{
  "tie_embeddings": true,
  "init_std_o": 0.0,
  "seq_len": 512
}
Each number is 500 + 25 x the weight over the matrix's rms, rounded and kept within 0 to 999. Layers, rows and columns count from 0. Numbers have three digits each.

# up: layer 5 MLP up, 768x192, rms 0.0721, rows 129-148, columns 128-191
# down: layer 5 MLP down (transposed), 768x192, rms 0.0636, rows 129-148, columns 128-191
up129:492521480486511497470486489489474496478548450561467529506534484513496503428482526497505490528468494493494473541501482503476551526501495516470469528526493499515518529500527494496546531502502510
down129:501494479508464471528507461512479536472463489531477501522445524497497490521494490490516487521489499513537480493494476488528497527521523483512493552513501500554490490529480488456479504516520510
up130:481514508487497497487487460457477500496522458544503437500521528490494492488518474530526526495496482484478494537488527476512447513517518492482458479524513514492524540504502510511502511493497454
down130:508505474473525509507511522525513500505483531451490498527503520526524551512489555493495484506461534494489472484495506499463506491508513519504500501497493488547471492451455456486518490497522511
up131:495507499510462483511495481518516513488498525522481535456518474489482460459542493500458486547504473496527431520514511482508472524469505498505520536545445517477536450511514498498538542469481482
down131:552498498486527488502459494502500498490558461475543506519482546487525476517544466505496527499512520522476507526502520466491465505511488461528533492490518489483486515496487512531497479470476516
up132:485491476470507565539480477515503488519550512497551479514496486517476490467478527492518505533476503502479532467480502534495470515507457504544485478519515471559525481491471499461482482517493518
down132:494502508500458493471497540477488495508479483524450518549493511482512459510520459509511488516547542501474523533505473477485498492543495534509470506531492461486515529498501534475484441501525459
up133:495545502501488513463486529490528484517454567520518486511546485495520456482450494533471496490461472481508473458494520466531466499514496478504527482486509515519491468519449518496493503497533491
down133:514482468484469494530499463537485498458493499474508527496526518498514541507501502483497472466467521482468500521493533514500517516524495521510478498462500533535518484476530521482499507524519520
up134:510495461471484533503530531544495555533552535514498483507488476500513512466474555490492502502521500459482499482473500495513482498517494488557482515491463499523517524492444474435537483491525569
down134:502496505455495513478506509448519505545509474515519523501473538457481514495521525504509513477505482476451497533463493509512530473530491496498533505496522521505520509550513473549484445482510500
up135:511538497523551471500526503474439491525516504504519510502498493479549510470518490495492480523489446469513523504491529505500500507503495504501494538488486496458508482469482519519504495501497530
down135:491480515499510526505490508568539516468473475457492509482490510563468516564476510514500512539536536517462476469486447535494477442484506505502469472477506522485466473512550455492472491516496506
up136:442504535477539457504495506494524482488485542511531488491525528518496498519513488479485508541510485466486466542453489537458503513496465498515486513471543503481500484473497526466482506514507465
down136:540452502515483547509494495449509513466496488480488452487501492507475491509510487522481490509549503502474492517533518490481485501469532488451502489551478501513490533494473474554512496478479519
up137:486477505518498536471509534517438486517519517548478515493457540499489543489548552500483482458560496466469514471501467486498486505537515458495488488565506544439534492493453534446505508493467489
down137:469495543492469521512519514488481466526435536500502526451543450505457483480527482502508483511474473522516500496515492529490484498510474538454491490519486508429487466507437484533450517496492524
up138:513532508456522473497500512506460506493526509483493541497484471464485512475476516452493500553506468502470523523517517485466507497486491538478412496510498569454516499523518517489518499503502505
down138:504563535495482503528514531420516491500494549512509500497567543474483514508446513455501509523487498515467391457455497498513496530512498472521556514521539508508480535492469455495485538497525475
up139:519503478504547466505517538543495451466489505505493494478482485445477471504497499490551472504541482527448507528495513501519480491469516514464525506517493542471507518508490515450498513539535538
down139:485440498462501495436490451543522509521477487486463534499498509524521474505502489497501501531474487447511469499471494508483515467493527522499515507532480527446493477474515501513494501499450458
up140:514488487505501507487487475480535502468472513454500529491504513523510511516556489488485474499474440502475493490470501480521515495519479508514510501467473507484513544506518555514465519572509492
down140:510471514515519506555485513491476510502536496496523522470500529483500474542458512472486511447516538482517475499484485514505514509492510490508447509550483514514487475476486501537498511483498474
up141:497535508479517506516504517510463496492485489489532482508529505511548497499427490483484500496455532488475531496501471488524510514546555490518497523482517475509522542514509517515494507461557494
down141:480483467511464461477514502459469456523485496491494464530492503510541503479540512507503520522522516507499529472453547495497505540521491534530536508501482486544502488517502520465469487537502535
up142:506512460484497547492508507518504467510467520497489513522495531462479458533447500459512503492448466523500493490466454508516526544490478498469525486516517565531530497497531481502565522498492542
down142:487480515539468519487506518532517552492481452476497519504517490524555502501510530480511500512476481533495505468477457489501501500465530450516505507459553498505472485514497511493493544515454479
up143:504539506472518569498488536519525540481514516501502535490482496510497511485495543512508469541489507428456510485462442544521443492525480507530506539507509469482510501480460480528474533454498513
down143:517510516507532507501500495488501475489550533515494520492556521525510512538526535500527485499544530566485538504490484495469462521478538481512502496498529469491531547515502545473519493531546467
up144:491479525529489505473531574525512532467506493477495512478521500487467551491534462489495484461537494522491516524474526521493493529517532515489489510486520494500495514461471527498489545535464495
down144:497494460490496474475519495498485484491536501491488513503451485502547420492514504495543529553510489501494517485526473464490517497487479476500495467525476497541484518509498475516486463468498478
up145:423536502517508515470505483500484483501514512501482492498507491475478505505488503504523466540487514513456539506489522500480511511506512484499548449504509524530519479494479488508528546539493527
down145:508512498487509506451505497526529451486499505494462505551536504440482519527473512491466468507490561469481512507491495501521525491531522502533524530498472498479518493480454509457497510487482499
up146:522494510509488540476507501464485504471553472536498494507493535455519455469470482450472479516509493459499483490493514478475531523506466482505493500446492489493501494486527484487482513565506448
down146:541497457572491507507496455535510516512444495479507456475499482481539538482495532458474509531538484521520546476536490493528518506482483502526439523457541528528502476475501513454493480522514544
up147:484509476494485510459495473496497519517448459490542542531525481472504471489507479505521516495508476533486464516474469481486489507539509502471452512528482507495531546479487510511505514470458535
down147:524504523489504462529486526480516472489541503506473454503506496481497548458492477518489492548478512456524488501489515521530525502512483478519534459517496464517517520536497462490514503495529467
up148:525536478524529479467480494501485507543480499529489490477529507499481490489499518527479535482527492492502481513476534483502489504507483517546510505508516524509485457545446505463486493501515485
down148:484476510495480514528496524507465486527480478473529502520499506498495548518506498488491528502467506497482499482548490504486499492454489444530470499440503491488544532475519531519492486466500489